Each number is 200 + 30 x the weight over its row's rms, rounded and kept within 0 to 999. Layers, rows and columns count from 0. The size before them is the row's rms in percent of the matrix's.

# k: layer 8 attention key, 256x256, rms 0.147, rows 100-113, columns 0-255
# q: layer 8 attention query, 256x256, rms 0.148, rows 101-113, columns 0-255
k100,108,245,185,225,176,221,246,243,203,251,198,185,194,184,170,218,225,183,274,293,178,207,184,223,167,191,185,241,250,161,176,226,222,199,197,181,204,218,212,209,231,211,218,159,223,199,160,175,187,160,193,252,201,185,198,160,165,201,217,185,203,194,232,152,230,186,189,161,146,241,215,213,186,234,232,151,186,164,169,241,195,238,219,247,184,188,167,157,231,214,185,194,166,233,171,185,135,155,246,210,224,184,189,229,192,195,151,170,203,193,218,171,220,205,218,195,200,165,160,207,164,161,177,133,187,237,169,194,167,220,176,247,193,227,198,252,175,221,213,229,243,138,191,222,219,192,178,230,233,229,275,173,144,168,231,172,218,191,185,138,201,201,199,178,150,176,171,207,203,230,189,210,153,151,181,215,237,175,206,209,175,197,134,151,173,195,266,176,186,214,208,174,186,154,221,219,179,189,213,237,234,197,187,194,212,222,148,217,204,162,220,198,181,226,231,233,229,232,210,237,214,171,226,171,224,230,178,228,168,238,180,230,136,150,158,248,263,183,161,222,154,170,164,205,205,209,213,193,233,161,192,185,172,182,200,216,216
q101,115,175,167,149,249,232,218,221,166,228,257,206,205,219,148,208,196,178,222,235,193,195,208,206,195,199,197,197,255,180,195,206,150,249,183,220,184,170,220,233,173,233,230,235,242,184,159,276,187,168,185,224,189,148,177,153,145,230,222,192,153,218,241,180,175,238,197,184,151,225,219,203,266,201,178,177,197,218,147,211,226,207,213,206,222,172,192,171,167,172,203,138,169,229,192,182,223,213,237,166,181,186,222,214,207,200,169,194,229,263,170,220,200,291,249,179,214,198,259,208,207,197,180,186,179,235,194,245,191,139,186,169,212,253,177,217,207,203,173,173,245,200,185,171,202,229,189,203,195,228,213,175,219,203,207,170,195,165,202,169,197,179,184,161,230,250,190,134,190,146,152,243,167,175,208,236,202,176,189,156,211,253,138,198,153,214,231,244,251,204,240,224,134,176,223,189,223,243,206,228,131,172,197,229,191,152,168,207,260,183,154,213,202,226,192,210,228,180,192,181,200,231,182,212,212,228,195,223,198,164,186,204,194,214,242,215,180,222,223,197,185,192,208,233,182,159,198,127,174,157,238,197,188,275,200,214,220
k101,110,146,234,188,208,197,177,204,186,210,191,201,176,201,189,194,213,174,180,202,175,183,163,177,214,211,187,211,218,215,165,233,238,193,149,210,224,168,176,169,216,209,234,243,202,236,219,156,247,256,219,194,170,218,203,207,203,164,158,237,224,157,206,210,170,192,154,183,219,206,167,232,215,163,222,158,212,188,209,257,145,179,209,210,179,205,185,235,202,174,191,199,197,200,209,173,224,155,158,194,148,205,228,243,230,145,210,194,229,255,199,166,179,189,213,205,226,206,212,193,173,146,158,131,181,187,228,176,182,200,92,200,159,200,198,186,249,217,211,220,253,151,251,192,169,262,209,156,244,206,193,189,224,210,184,191,224,146,208,204,251,240,204,180,121,204,259,193,169,251,184,162,233,251,182,205,226,179,180,200,234,186,203,213,215,138,173,134,191,227,163,154,198,251,192,163,170,204,159,178,204,206,159,148,140,164,180,225,229,182,210,207,188,160,255,194,233,143,249,220,214,199,138,235,185,182,161,172,186,254,191,183,167,171,169,204,163,231,209,198,231,176,219,159,178,190,208,190,238,208,179,178,198,166,195,230,179
q102,117,208,154,219,218,210,200,183,183,196,174,227,219,176,186,189,288,201,204,213,253,210,171,207,206,225,179,250,249,208,226,296,216,184,237,187,265,141,189,208,176,208,225,177,166,175,202,193,191,157,217,210,235,169,209,189,209,207,223,255,184,221,228,157,266,198,217,229,189,146,205,149,237,220,174,299,179,190,264,220,198,203,211,231,191,189,210,146,221,247,251,176,135,137,199,214,236,140,234,207,182,197,211,255,205,200,208,247,229,205,204,173,186,148,190,217,172,196,246,220,173,242,186,224,156,176,186,156,236,189,160,160,206,210,197,289,209,228,196,223,219,186,245,211,233,198,186,225,248,230,193,233,254,251,216,163,217,207,177,214,183,239,234,202,262,211,162,223,161,158,210,211,206,185,191,172,178,212,207,236,201,217,202,221,181,239,234,189,208,186,158,155,148,183,214,194,249,169,184,214,196,198,181,232,156,195,198,184,194,184,189,190,190,178,196,244,219,243,236,206,203,223,188,202,200,207,169,210,201,211,159,217,200,207,219,181,228,248,145,190,164,191,218,235,231,273,195,201,212,191,229,159,227,195,193,224,191
k102,113,219,189,250,173,188,168,230,186,186,216,205,185,162,150,230,190,177,171,203,148,241,204,224,159,204,192,223,252,231,199,128,151,224,190,195,199,175,242,205,257,219,190,215,242,207,233,170,160,235,158,215,162,179,248,196,156,160,247,203,175,230,272,206,210,188,199,232,209,203,215,172,193,228,169,230,174,225,253,233,174,161,180,224,201,172,185,202,186,225,158,200,199,276,189,194,222,167,200,212,156,239,172,170,172,139,190,180,191,176,190,225,151,210,180,193,243,135,228,194,165,200,235,197,237,175,231,199,236,150,170,194,222,228,176,186,255,209,197,222,240,227,160,223,146,214,241,212,205,226,189,205,239,229,163,155,222,195,170,240,208,204,248,173,195,132,190,146,251,200,222,268,177,212,241,177,205,204,199,188,214,188,220,215,273,213,217,201,206,240,154,193,164,139,229,162,231,191,213,227,252,200,206,198,236,243,145,224,168,188,250,216,196,162,232,242,196,163,244,204,204,233,165,186,190,189,231,162,188,189,220,177,186,199,254,190,208,192,174,185,172,233,204,183,205,265,242,190,186,188,178,175,201,231,219,222,167
q103,111,215,234,201,211,188,186,156,149,229,206,231,172,173,175,215,211,271,135,182,223,183,216,203,227,251,187,188,176,190,248,224,226,219,185,190,191,186,205,209,189,230,222,234,224,193,192,213,227,186,231,165,164,211,216,245,195,209,218,224,176,233,175,199,231,212,180,175,174,247,223,201,195,228,184,256,282,132,214,165,171,202,179,172,191,172,218,183,212,216,166,207,213,188,222,205,191,211,197,175,180,185,187,235,212,209,246,189,197,136,194,198,188,298,178,239,186,208,230,222,236,233,169,199,183,235,226,191,172,218,223,146,182,203,129,168,136,199,196,197,204,165,202,201,222,157,213,197,262,147,208,195,222,176,254,153,248,264,167,218,206,255,211,228,282,155,176,232,250,247,209,214,182,225,181,244,224,209,177,155,138,218,279,199,221,265,146,190,199,197,139,229,199,226,176,235,197,239,173,243,220,194,205,232,167,212,229,166,243,185,234,178,214,207,192,234,157,184,178,221,211,181,212,196,251,192,178,229,227,193,199,218,187,177,216,198,242,138,169,235,201,207,214,236,235,187,198,209,212,198,180,203,195,213,241,244,209
k103,106,181,216,228,210,177,202,247,202,202,229,199,197,221,259,219,201,194,193,174,244,192,190,143,188,236,193,246,184,170,169,234,200,199,217,207,219,206,200,222,195,191,182,185,192,244,178,161,161,175,179,182,204,175,168,188,181,233,206,212,155,194,192,194,161,227,155,254,237,160,222,158,183,194,220,179,199,171,206,211,184,168,203,248,222,203,148,181,170,191,246,130,204,249,188,245,218,264,149,206,241,186,256,215,212,195,207,151,216,177,195,181,179,215,231,233,172,181,216,183,158,169,192,242,193,198,201,217,189,244,209,153,260,195,240,139,211,175,165,196,193,187,190,246,180,179,181,218,165,169,233,138,198,151,203,205,160,271,205,214,171,206,169,236,210,179,249,211,201,192,174,208,207,233,217,235,191,183,186,241,236,156,245,211,171,207,168,179,163,230,181,114,210,153,188,251,167,187,239,113,164,223,224,226,252,221,174,218,160,243,237,215,157,201,167,200,232,237,172,256,199,193,210,247,210,161,148,175,199,244,221,215,213,220,217,194,207,188,118,183,211,200,169,188,196,172,245,137,191,214,172,208,249,189,218,204,160
q104,124,223,172,210,234,233,212,253,226,200,185,167,217,231,192,233,180,192,177,156,256,180,211,208,200,221,197,229,207,175,188,173,175,188,145,219,232,204,193,210,201,182,212,151,166,140,155,177,213,204,176,229,197,229,231,228,234,217,133,193,198,210,229,210,202,213,293,194,212,186,161,219,162,246,197,209,146,205,187,187,167,187,211,195,179,193,234,244,162,162,156,173,210,195,139,221,172,211,219,150,234,195,220,186,213,181,195,218,154,219,185,203,204,243,248,163,203,179,192,130,190,196,206,212,167,173,211,200,241,148,237,195,196,240,217,209,198,203,228,261,207,227,206,178,224,188,207,138,205,218,200,168,200,185,182,228,128,172,205,158,282,146,218,241,203,213,163,212,192,145,168,213,188,198,156,201,222,221,248,193,234,176,150,224,206,177,178,180,216,193,154,223,196,295,163,199,245,241,147,208,260,171,166,188,257,174,236,219,216,185,171,242,191,166,180,195,205,208,146,223,141,204,161,225,220,193,200,190,201,270,240,159,184,205,206,161,215,158,226,200,202,197,173,141,206,216,156,212,159,200,224,192,172,209,196,161,187
k104,128,209,214,215,229,185,218,167,191,236,182,185,214,152,146,171,261,242,208,150,165,213,173,135,159,206,123,198,146,177,202,251,161,192,230,183,217,198,218,198,183,190,238,178,190,193,184,201,180,232,213,190,214,175,199,154,244,190,152,169,181,255,210,203,284,225,221,188,190,192,204,214,207,214,213,219,229,151,214,227,188,264,189,186,226,239,184,225,215,244,209,226,235,200,170,190,194,197,230,206,241,184,209,195,140,142,193,254,210,225,208,193,186,227,148,208,226,127,149,156,194,146,219,224,195,197,197,174,255,220,215,149,166,215,201,270,179,190,253,199,213,198,226,227,165,278,187,150,191,198,229,199,171,207,175,191,188,189,216,223,203,218,174,175,242,204,188,214,236,225,175,235,150,217,176,251,248,236,194,227,209,138,120,227,189,232,225,130,184,233,194,200,177,224,223,215,168,191,200,233,250,218,187,201,176,205,210,174,213,175,193,256,217,231,188,203,271,195,211,206,177,204,182,199,201,217,153,206,210,155,186,164,214,197,192,172,198,240,150,202,228,160,253,211,233,176,156,165,173,176,221,178,181,200,221,208,179
q105,109,164,226,169,211,221,155,187,247,172,318,224,205,203,229,186,233,160,184,220,154,219,165,240,186,186,224,212,245,201,176,185,232,172,146,155,204,228,214,247,208,219,211,236,206,208,143,193,215,222,184,198,245,246,140,194,189,173,226,228,231,213,211,228,200,208,172,141,214,252,209,244,198,227,203,204,195,183,200,198,217,211,169,185,216,191,180,183,193,218,166,247,246,171,195,273,182,177,173,207,217,235,233,168,211,157,188,271,193,227,262,164,205,196,151,165,194,170,240,156,166,209,205,208,221,236,191,199,288,257,219,212,141,205,262,174,250,231,246,207,199,178,183,206,208,199,208,209,179,217,146,257,181,169,183,152,230,159,176,189,174,175,189,143,220,179,182,208,242,196,177,234,208,188,218,188,219,162,193,174,225,178,179,217,168,212,144,176,170,192,217,208,209,207,175,218,221,225,197,228,182,178,205,243,259,209,231,221,215,217,167,150,255,161,236,151,170,217,193,209,228,166,136,182,211,228,234,221,229,196,182,180,202,184,216,165,202,194,183,194,219,207,144,238,165,235,153,192,199,210,208,201,207,170,230,168,197
k105,108,233,162,202,147,202,223,208,240,237,249,195,123,193,171,198,207,199,215,198,205,216,229,202,202,234,212,192,146,139,207,170,217,239,187,179,206,231,182,261,285,197,251,230,229,193,240,195,192,186,221,198,243,152,230,245,243,159,267,215,235,215,243,200,181,213,214,189,169,189,261,219,214,197,176,135,207,191,234,171,184,168,208,207,189,227,173,220,212,224,164,215,212,229,235,187,180,191,165,234,175,178,214,222,196,163,196,211,148,207,183,157,234,198,156,151,180,241,198,204,230,215,156,175,215,219,230,170,134,211,186,215,197,212,232,256,170,205,168,227,159,145,223,230,217,230,228,184,185,199,220,194,181,209,170,222,231,209,169,220,211,128,221,182,203,122,212,233,166,180,208,228,212,242,265,198,270,253,206,223,212,177,197,167,148,241,253,238,188,208,166,208,216,198,153,217,246,215,225,217,235,194,193,193,201,202,159,220,207,195,208,250,214,186,222,253,239,211,230,189,222,220,199,180,197,195,179,216,216,194,187,237,191,145,203,213,181,145,206,142,237,169,217,213,216,199,178,247,183,216,184,186,181,129,163,252,193
q106,134,199,197,191,166,237,217,203,249,158,157,191,222,266,186,190,156,184,195,141,202,271,228,204,188,158,225,192,216,205,178,263,167,237,203,211,164,231,222,171,227,175,188,210,201,218,179,193,212,250,165,206,259,204,196,223,180,198,235,211,219,194,189,219,199,159,166,167,203,198,210,234,234,208,170,202,195,210,134,234,209,225,201,183,204,187,225,197,206,220,225,220,195,191,185,190,270,226,256,170,206,193,199,177,196,157,182,243,182,182,197,177,170,269,180,207,235,164,175,192,255,150,235,180,190,209,185,200,228,205,237,212,176,196,213,222,192,213,241,193,185,181,156,200,217,147,200,196,195,234,186,218,188,195,178,163,213,176,171,167,230,226,156,115,231,155,266,194,217,212,210,185,209,201,159,249,150,154,168,148,165,232,199,240,190,173,204,182,201,161,218,120,245,264,209,178,280,187,149,148,246,219,175,135,193,221,198,219,181,179,192,157,191,255,212,163,185,175,214,193,182,240,170,207,247,163,261,196,207,203,201,186,214,246,216,182,199,254,259,226,224,251,200,210,198,193,196,224,217,153,230,217,235,210,224,191,241
k106,125,200,219,190,240,208,184,199,213,227,208,171,199,187,195,188,148,204,213,238,214,253,241,189,244,202,163,173,172,265,197,188,222,225,200,231,145,254,215,165,198,196,173,199,169,176,230,249,243,235,246,225,177,236,231,139,221,209,234,186,239,154,217,189,270,170,191,186,221,236,192,194,243,177,250,202,207,226,181,190,154,229,221,197,205,187,145,203,183,163,249,205,234,212,176,206,166,211,205,242,207,187,194,255,206,175,170,197,218,167,113,161,219,179,201,202,150,229,223,178,210,227,216,177,214,152,214,205,185,223,214,168,212,220,249,172,193,194,201,182,189,149,182,181,214,197,225,151,270,186,216,239,179,251,169,189,208,251,198,196,188,188,227,176,207,172,190,266,172,213,268,185,188,238,220,193,159,188,241,230,217,185,193,200,169,218,199,185,198,221,272,273,240,233,187,214,229,166,250,196,175,208,194,220,215,127,249,199,204,172,190,173,268,162,212,169,260,247,194,225,201,213,168,197,261,201,165,195,153,193,166,233,169,184,182,156,183,199,189,205,228,215,210,212,146,192,168,228,165,189,180,232,170,264,200,173,184
q107,110,214,216,199,202,175,213,238,173,218,186,158,178,188,275,158,182,194,188,138,231,186,190,244,181,155,190,171,195,195,183,137,167,153,197,196,189,239,162,233,213,233,177,161,176,270,210,225,187,210,233,206,244,195,188,197,188,209,219,250,229,215,182,235,154,241,209,232,174,258,239,173,199,167,210,171,238,157,182,195,143,140,247,179,172,228,178,180,239,169,190,218,186,243,216,227,235,202,252,172,174,214,197,194,228,173,230,213,154,198,199,207,220,195,150,163,198,158,234,181,180,206,246,241,207,243,174,201,263,165,196,188,191,152,172,171,172,184,195,189,205,229,217,239,182,171,213,242,236,210,151,240,198,195,218,172,229,216,174,185,216,246,238,220,211,184,233,213,184,141,208,207,251,248,272,164,182,187,178,222,157,225,205,231,191,152,219,196,203,206,187,174,171,184,214,214,195,165,137,174,198,233,175,196,190,199,209,234,256,244,195,128,162,222,187,196,239,183,188,240,187,171,178,188,208,214,183,259,149,176,216,201,163,175,134,225,217,224,168,258,188,228,195,178,200,204,229,199,218,247,233,187,161,236,208,260,232
k107,110,152,218,190,245,164,215,186,194,228,244,228,207,200,195,235,232,190,154,217,224,200,228,253,177,274,221,204,140,264,209,220,206,229,178,180,169,189,192,212,149,231,248,192,236,210,192,190,236,235,188,259,219,237,182,235,208,211,176,204,196,230,234,210,164,186,192,235,133,164,227,170,242,178,229,134,178,206,191,153,151,209,167,210,193,220,199,174,162,180,197,189,157,132,191,210,231,253,198,200,146,164,196,196,224,197,186,155,186,246,174,198,202,264,176,176,150,221,232,247,188,203,174,256,189,179,206,177,187,170,226,173,149,227,150,198,180,219,216,196,195,189,149,225,184,245,163,234,255,185,201,276,214,165,210,184,223,243,193,217,203,197,215,205,207,227,142,172,228,204,227,206,239,236,216,196,189,197,199,197,204,175,245,172,231,183,242,185,213,168,206,173,223,164,192,189,204,249,167,186,202,244,223,203,251,167,167,191,256,156,246,162,184,168,210,218,212,212,183,244,204,192,134,181,164,209,191,167,205,245,187,199,152,230,195,214,192,226,194,265,166,259,178,215,175,216,254,182,173,193,199,233,210,232,223,248,224
q108,120,138,182,189,171,229,169,209,210,163,192,188,238,264,246,180,227,208,219,223,191,187,228,255,244,203,183,145,154,226,143,234,161,200,258,205,150,220,210,222,223,217,151,131,218,227,206,155,179,245,204,146,214,223,193,205,195,189,187,241,194,182,181,187,162,224,184,247,191,155,167,216,168,182,183,233,170,210,160,220,199,179,207,243,182,237,231,269,212,189,169,221,227,195,231,191,194,232,149,146,161,167,211,155,246,226,202,197,180,199,240,230,184,180,171,209,242,168,179,146,202,132,182,223,195,171,203,230,205,163,157,262,248,147,177,196,227,231,188,200,178,142,178,198,255,215,198,254,178,172,216,233,171,176,206,223,206,200,189,148,206,182,185,195,168,241,179,219,221,168,228,195,224,241,192,235,147,230,235,204,161,177,146,202,180,236,209,183,185,202,229,215,211,179,217,163,143,198,143,224,156,245,201,234,171,139,197,207,194,213,209,159,217,242,206,162,206,248,161,162,138,240,220,204,202,211,213,167,204,209,215,223,157,192,185,223,172,192,191,181,168,214,233,182,169,179,173,191,215,203,209,160,166,167,231,191,186
k108,125,218,164,216,167,208,198,193,185,265,175,131,135,146,214,135,291,229,170,194,181,254,168,190,176,191,187,181,191,202,181,216,185,197,195,255,176,271,275,221,176,213,123,163,198,164,170,198,254,261,209,208,199,181,160,169,213,226,235,223,224,204,245,263,182,187,212,189,186,198,212,227,206,178,213,235,116,225,187,156,231,150,194,173,141,251,199,200,191,193,253,220,203,208,167,230,203,185,186,218,178,141,201,159,173,188,179,221,209,229,179,275,215,210,212,193,176,172,162,240,186,175,176,167,189,243,182,199,225,138,215,239,191,188,155,196,136,199,174,192,190,216,136,194,193,173,202,225,196,157,191,152,222,205,240,228,201,210,215,174,188,235,197,244,251,201,220,213,176,157,198,213,227,208,247,226,170,164,202,194,227,224,157,168,252,230,219,206,190,139,222,226,204,221,189,146,190,219,203,233,187,182,202,209,155,183,210,195,227,183,220,208,219,206,222,196,166,238,194,191,188,202,236,194,187,195,199,204,196,179,190,221,193,217,205,176,176,186,270,222,173,184,180,150,147,223,198,254,210,228,186,191,205,228,178,192,205
q109,118,185,229,207,184,182,209,241,213,233,179,179,223,170,221,194,169,202,144,208,211,197,213,186,203,225,173,141,202,184,128,210,213,241,234,197,209,182,228,235,208,177,216,242,161,151,231,198,226,183,234,171,205,195,156,171,204,198,239,196,214,250,188,203,225,199,193,237,208,176,209,223,198,173,208,201,186,238,163,222,213,244,231,241,236,150,117,144,196,159,214,169,182,152,224,253,158,249,180,217,255,238,215,186,222,144,206,209,209,222,203,194,211,191,245,261,227,246,192,184,202,222,194,232,204,256,222,228,215,205,185,190,214,131,244,206,175,220,179,193,225,206,198,234,218,184,246,151,173,254,192,217,200,190,141,191,159,167,192,229,220,231,244,207,199,155,204,205,190,232,159,212,170,203,215,206,219,180,173,152,170,186,169,229,195,266,225,171,241,191,212,180,156,148,216,184,185,214,184,230,258,246,169,162,243,173,212,158,146,220,229,180,161,226,184,166,262,231,133,242,180,189,185,160,262,210,154,183,212,184,165,211,216,227,206,162,215,162,240,202,212,226,178,219,227,280,210,223,202,197,228,214,188,200,159,224,162
k109,115,188,231,193,226,197,205,163,249,217,222,152,245,226,228,238,214,159,182,150,222,204,193,156,220,210,217,196,218,153,210,178,161,188,216,162,196,202,192,217,203,223,224,210,194,248,215,164,184,193,223,184,268,191,192,162,179,164,243,153,213,148,172,232,178,213,227,194,249,280,248,182,257,218,207,187,230,200,217,260,236,152,188,240,205,234,210,211,156,235,197,187,209,243,189,189,220,166,188,217,243,196,203,188,202,244,197,245,212,194,167,201,246,213,207,216,192,191,263,165,200,170,234,181,182,190,218,207,169,196,174,161,215,198,188,217,135,185,201,225,196,191,220,217,221,164,176,211,157,229,184,188,219,194,235,192,195,223,205,178,256,190,169,199,212,130,208,249,148,192,235,239,268,231,206,205,206,169,162,255,247,201,182,179,193,174,167,134,202,214,206,138,200,151,263,159,245,183,233,194,164,200,168,234,225,141,211,253,229,177,185,179,182,199,181,197,267,214,204,214,202,225,161,160,167,187,203,230,174,212,209,105,218,277,194,211,204,213,257,208,184,246,206,216,214,137,184,194,235,202,180,220,225,198,193,196,225
q110,123,233,168,226,184,174,157,206,244,218,181,196,188,218,184,163,186,195,192,191,197,154,191,213,127,217,165,176,189,208,189,170,224,223,209,194,228,234,165,209,184,152,211,186,150,216,197,138,211,194,194,202,286,228,238,225,216,201,150,178,195,199,242,232,208,258,163,176,193,182,255,180,190,209,184,189,190,201,212,176,176,200,180,198,210,215,203,115,194,189,213,204,190,150,228,199,199,186,210,219,212,244,206,137,258,205,203,191,236,166,144,211,200,168,168,196,217,204,218,246,157,229,277,194,183,137,175,208,167,229,201,191,187,200,223,180,200,204,221,236,186,247,216,238,167,167,237,211,187,282,189,243,157,195,248,197,212,190,213,188,171,150,211,240,221,220,208,199,206,192,192,205,204,163,209,225,248,226,250,204,190,175,131,221,239,152,135,189,166,203,156,206,174,221,193,199,197,201,233,186,211,231,224,210,245,202,215,188,160,240,221,167,211,249,175,230,162,156,187,184,213,141,196,210,284,172,177,219,169,208,182,153,185,149,217,224,215,221,180,148,185,204,190,205,152,220,129,214,180,199,229,189,226,231,205,264,277
k110,120,221,188,202,188,182,242,187,208,174,207,227,244,186,227,210,193,239,188,208,219,193,222,173,133,156,176,229,201,201,227,217,200,191,205,222,227,191,154,191,191,213,248,259,250,227,198,210,222,193,201,258,185,170,233,226,139,228,169,170,250,167,164,199,116,185,219,188,181,179,201,211,213,175,202,180,152,215,186,229,219,230,200,215,170,240,240,227,184,173,161,165,191,176,177,236,188,210,216,237,206,260,176,192,182,170,223,208,195,184,169,205,172,217,182,192,217,242,209,185,192,292,231,193,182,167,197,165,159,215,217,233,166,226,186,216,198,151,187,138,199,194,161,180,206,189,213,191,150,298,227,210,192,167,199,145,189,222,239,187,190,200,245,206,178,228,171,252,197,188,192,191,131,237,207,247,237,160,207,269,209,179,142,144,245,190,223,186,192,231,207,249,251,188,206,168,171,267,186,164,229,145,237,214,225,163,200,213,203,166,171,199,187,184,164,209,200,189,182,202,192,218,240,217,206,204,197,248,157,194,160,222,132,199,150,215,150,221,224,207,202,153,195,169,189,196,203,189,155,231,248,162,197,172,165,146,168
q111,128,201,228,226,241,202,206,224,227,232,213,186,177,238,177,192,197,182,221,160,133,177,183,126,209,217,163,213,218,182,202,161,210,158,179,208,201,245,260,193,186,176,176,179,191,251,156,190,193,204,253,170,189,286,218,198,188,187,225,194,231,179,185,204,202,237,212,197,197,251,128,187,262,212,208,193,210,180,215,215,168,190,231,163,189,201,213,136,203,207,220,238,211,187,176,222,214,204,220,171,163,208,167,118,250,207,255,244,205,176,261,201,234,203,184,181,217,185,190,185,231,162,181,197,219,195,206,178,164,190,252,174,244,217,164,181,143,181,191,209,180,201,233,245,186,230,202,206,206,210,202,189,167,210,194,183,170,153,148,185,210,175,177,243,184,217,153,234,207,192,146,171,232,183,224,202,199,234,175,156,128,199,189,112,171,220,259,188,212,171,139,183,208,177,167,225,208,258,168,171,217,193,221,187,238,199,201,261,250,177,222,219,261,130,185,216,217,247,197,211,174,206,199,184,216,196,193,203,148,173,208,146,182,230,205,214,163,230,210,224,242,166,196,195,225,191,176,158,175,185,240,180,246,191,143,227,223
k111,129,210,211,240,247,178,224,221,168,202,230,205,174,237,180,155,205,224,226,164,206,195,247,213,222,203,185,171,225,221,218,171,150,166,202,185,147,223,235,226,184,212,210,155,173,199,213,160,227,181,280,169,200,220,213,191,226,183,218,194,212,204,158,190,219,245,192,231,170,228,220,229,163,258,261,140,176,189,205,195,144,244,251,224,164,255,178,168,222,179,167,216,290,180,181,203,203,157,194,255,188,201,204,229,249,193,158,213,170,187,187,180,151,206,206,180,212,225,184,219,242,191,250,174,175,210,160,190,221,249,262,186,205,174,136,177,190,180,195,195,221,215,190,214,220,210,157,242,228,177,218,206,184,169,195,210,139,208,209,189,193,170,261,128,200,200,192,237,211,183,194,190,181,204,203,217,189,179,183,243,190,207,180,212,263,219,171,232,191,175,166,186,206,178,179,195,185,212,188,196,286,273,231,175,184,225,175,217,261,170,201,243,157,233,179,159,181,234,191,189,164,151,167,193,233,185,156,202,229,263,204,147,170,209,174,210,182,244,245,160,237,214,207,200,204,152,239,178,152,216,174,186,151,197,189,207,211
q112,117,214,173,148,209,187,227,215,236,223,161,206,178,182,229,189,139,216,252,232,217,179,230,185,207,228,188,168,192,238,169,181,224,207,291,172,242,214,187,224,179,188,240,263,240,168,236,173,162,198,233,195,172,215,179,194,235,175,181,214,226,202,196,239,154,233,163,175,192,208,191,263,139,207,214,189,220,159,160,191,188,185,190,172,231,231,249,183,196,161,225,181,201,183,217,202,180,160,201,194,222,179,233,199,162,292,178,252,233,224,208,200,198,138,238,189,210,190,261,175,222,193,163,237,161,155,189,206,170,191,221,233,257,152,209,189,172,190,143,228,241,165,210,219,170,183,181,261,264,237,179,210,211,226,196,154,215,209,183,194,137,159,210,232,188,182,184,208,192,200,257,192,206,217,172,149,233,237,202,142,185,190,228,171,199,179,187,220,204,192,190,187,182,192,183,187,210,265,169,224,169,208,172,147,227,215,174,161,131,244,234,216,199,181,214,204,229,239,180,183,207,198,182,218,157,185,184,172,253,255,197,218,187,187,202,192,229,168,190,130,204,206,154,196,174,203,168,147,209,176,210,184,253,189,175,187,246
k112,114,240,221,202,162,143,207,252,205,201,201,163,224,224,238,169,170,227,224,166,199,131,212,183,195,199,212,228,185,191,140,221,225,191,239,196,188,223,189,179,160,180,224,245,202,155,233,206,185,166,184,199,212,215,169,242,112,186,187,189,245,211,179,232,205,185,219,190,220,241,196,260,231,207,220,182,180,205,202,139,266,140,215,176,234,238,217,175,164,191,171,168,199,215,185,233,223,204,163,179,208,265,191,153,201,178,222,204,196,218,235,211,209,209,247,213,249,233,185,216,142,186,203,183,176,209,163,247,210,191,201,169,210,185,141,213,220,191,195,176,194,231,183,232,224,203,227,193,174,202,223,190,154,194,189,161,198,258,211,148,209,190,175,195,162,160,218,199,278,201,221,196,239,146,213,239,160,201,165,155,171,222,217,188,197,201,184,223,219,265,222,244,214,157,198,168,204,226,168,130,200,169,199,247,197,196,178,242,149,169,165,218,185,193,278,211,189,223,150,226,210,192,243,269,199,212,197,234,171,228,207,198,261,240,170,224,172,214,239,245,164,237,199,188,255,182,256,186,179,175,155,196,197,201,198,246,217
q113,118,212,169,220,159,186,192,209,188,195,224,222,196,178,223,188,195,240,226,242,198,220,174,228,161,216,167,178,214,189,221,154,154,234,217,220,233,229,187,191,143,184,188,152,171,213,171,175,226,212,234,236,275,247,175,202,169,225,215,190,230,190,187,173,219,201,199,196,168,167,143,231,185,207,211,194,232,237,242,216,212,159,176,210,159,275,197,209,182,229,212,134,253,233,175,212,254,237,157,180,207,200,170,170,220,219,176,202,210,167,259,206,162,249,191,253,206,227,232,177,168,196,165,206,185,185,231,217,243,202,204,162,204,234,224,188,236,184,168,145,211,165,192,192,184,178,194,169,178,214,145,158,171,181,206,223,184,199,183,168,199,222,151,229,171,176,224,154,186,220,175,149,209,184,173,184,202,236,226,237,170,188,237,151,130,235,173,217,178,136,219,211,200,138,211,178,246,263,198,252,146,137,183,222,229,184,261,237,173,179,167,162,225,252,226,211,187,181,213,140,219,226,167,262,131,186,205,219,229,182,183,254,221,214,203,208,216,183,195,192,246,199,191,164,178,210,192,206,208,219,228,188,179,225,255,188,167
k113,117,190,159,221,220,190,197,237,174,207,205,184,164,208,172,171,213,237,247,299,234,120,161,241,226,182,224,175,242,226,208,205,232,241,205,143,183,193,186,193,178,211,182,196,254,215,163,195,230,249,177,261,213,200,172,187,214,208,239,237,262,183,196,175,164,188,179,244,232,192,196,154,181,209,200,166,203,184,206,210,197,148,233,213,198,211,235,223,233,193,209,262,246,210,211,217,270,220,151,212,193,186,214,205,218,199,211,242,181,247,257,179,201,207,203,221,213,190,194,213,186,185,228,225,191,196,185,205,181,191,172,228,171,179,181,195,198,201,268,177,178,195,206,202,137,189,217,184,219,152,226,210,157,235,157,209,214,253,243,208,151,183,250,248,255,211,180,228,187,195,239,219,199,230,144,186,177,164,209,239,195,198,161,236,238,261,213,226,190,239,165,228,165,174,237,140,219,168,151,204,176,202,159,215,187,257,275,183,160,219,197,136,190,210,221,188,235,189,239,196,185,183,199,220,176,192,183,228,209,158,213,165,217,160,183,179,217,239,254,195,190,220,228,147,160,201,178,183,221,269,235,189,166,187,190,179,221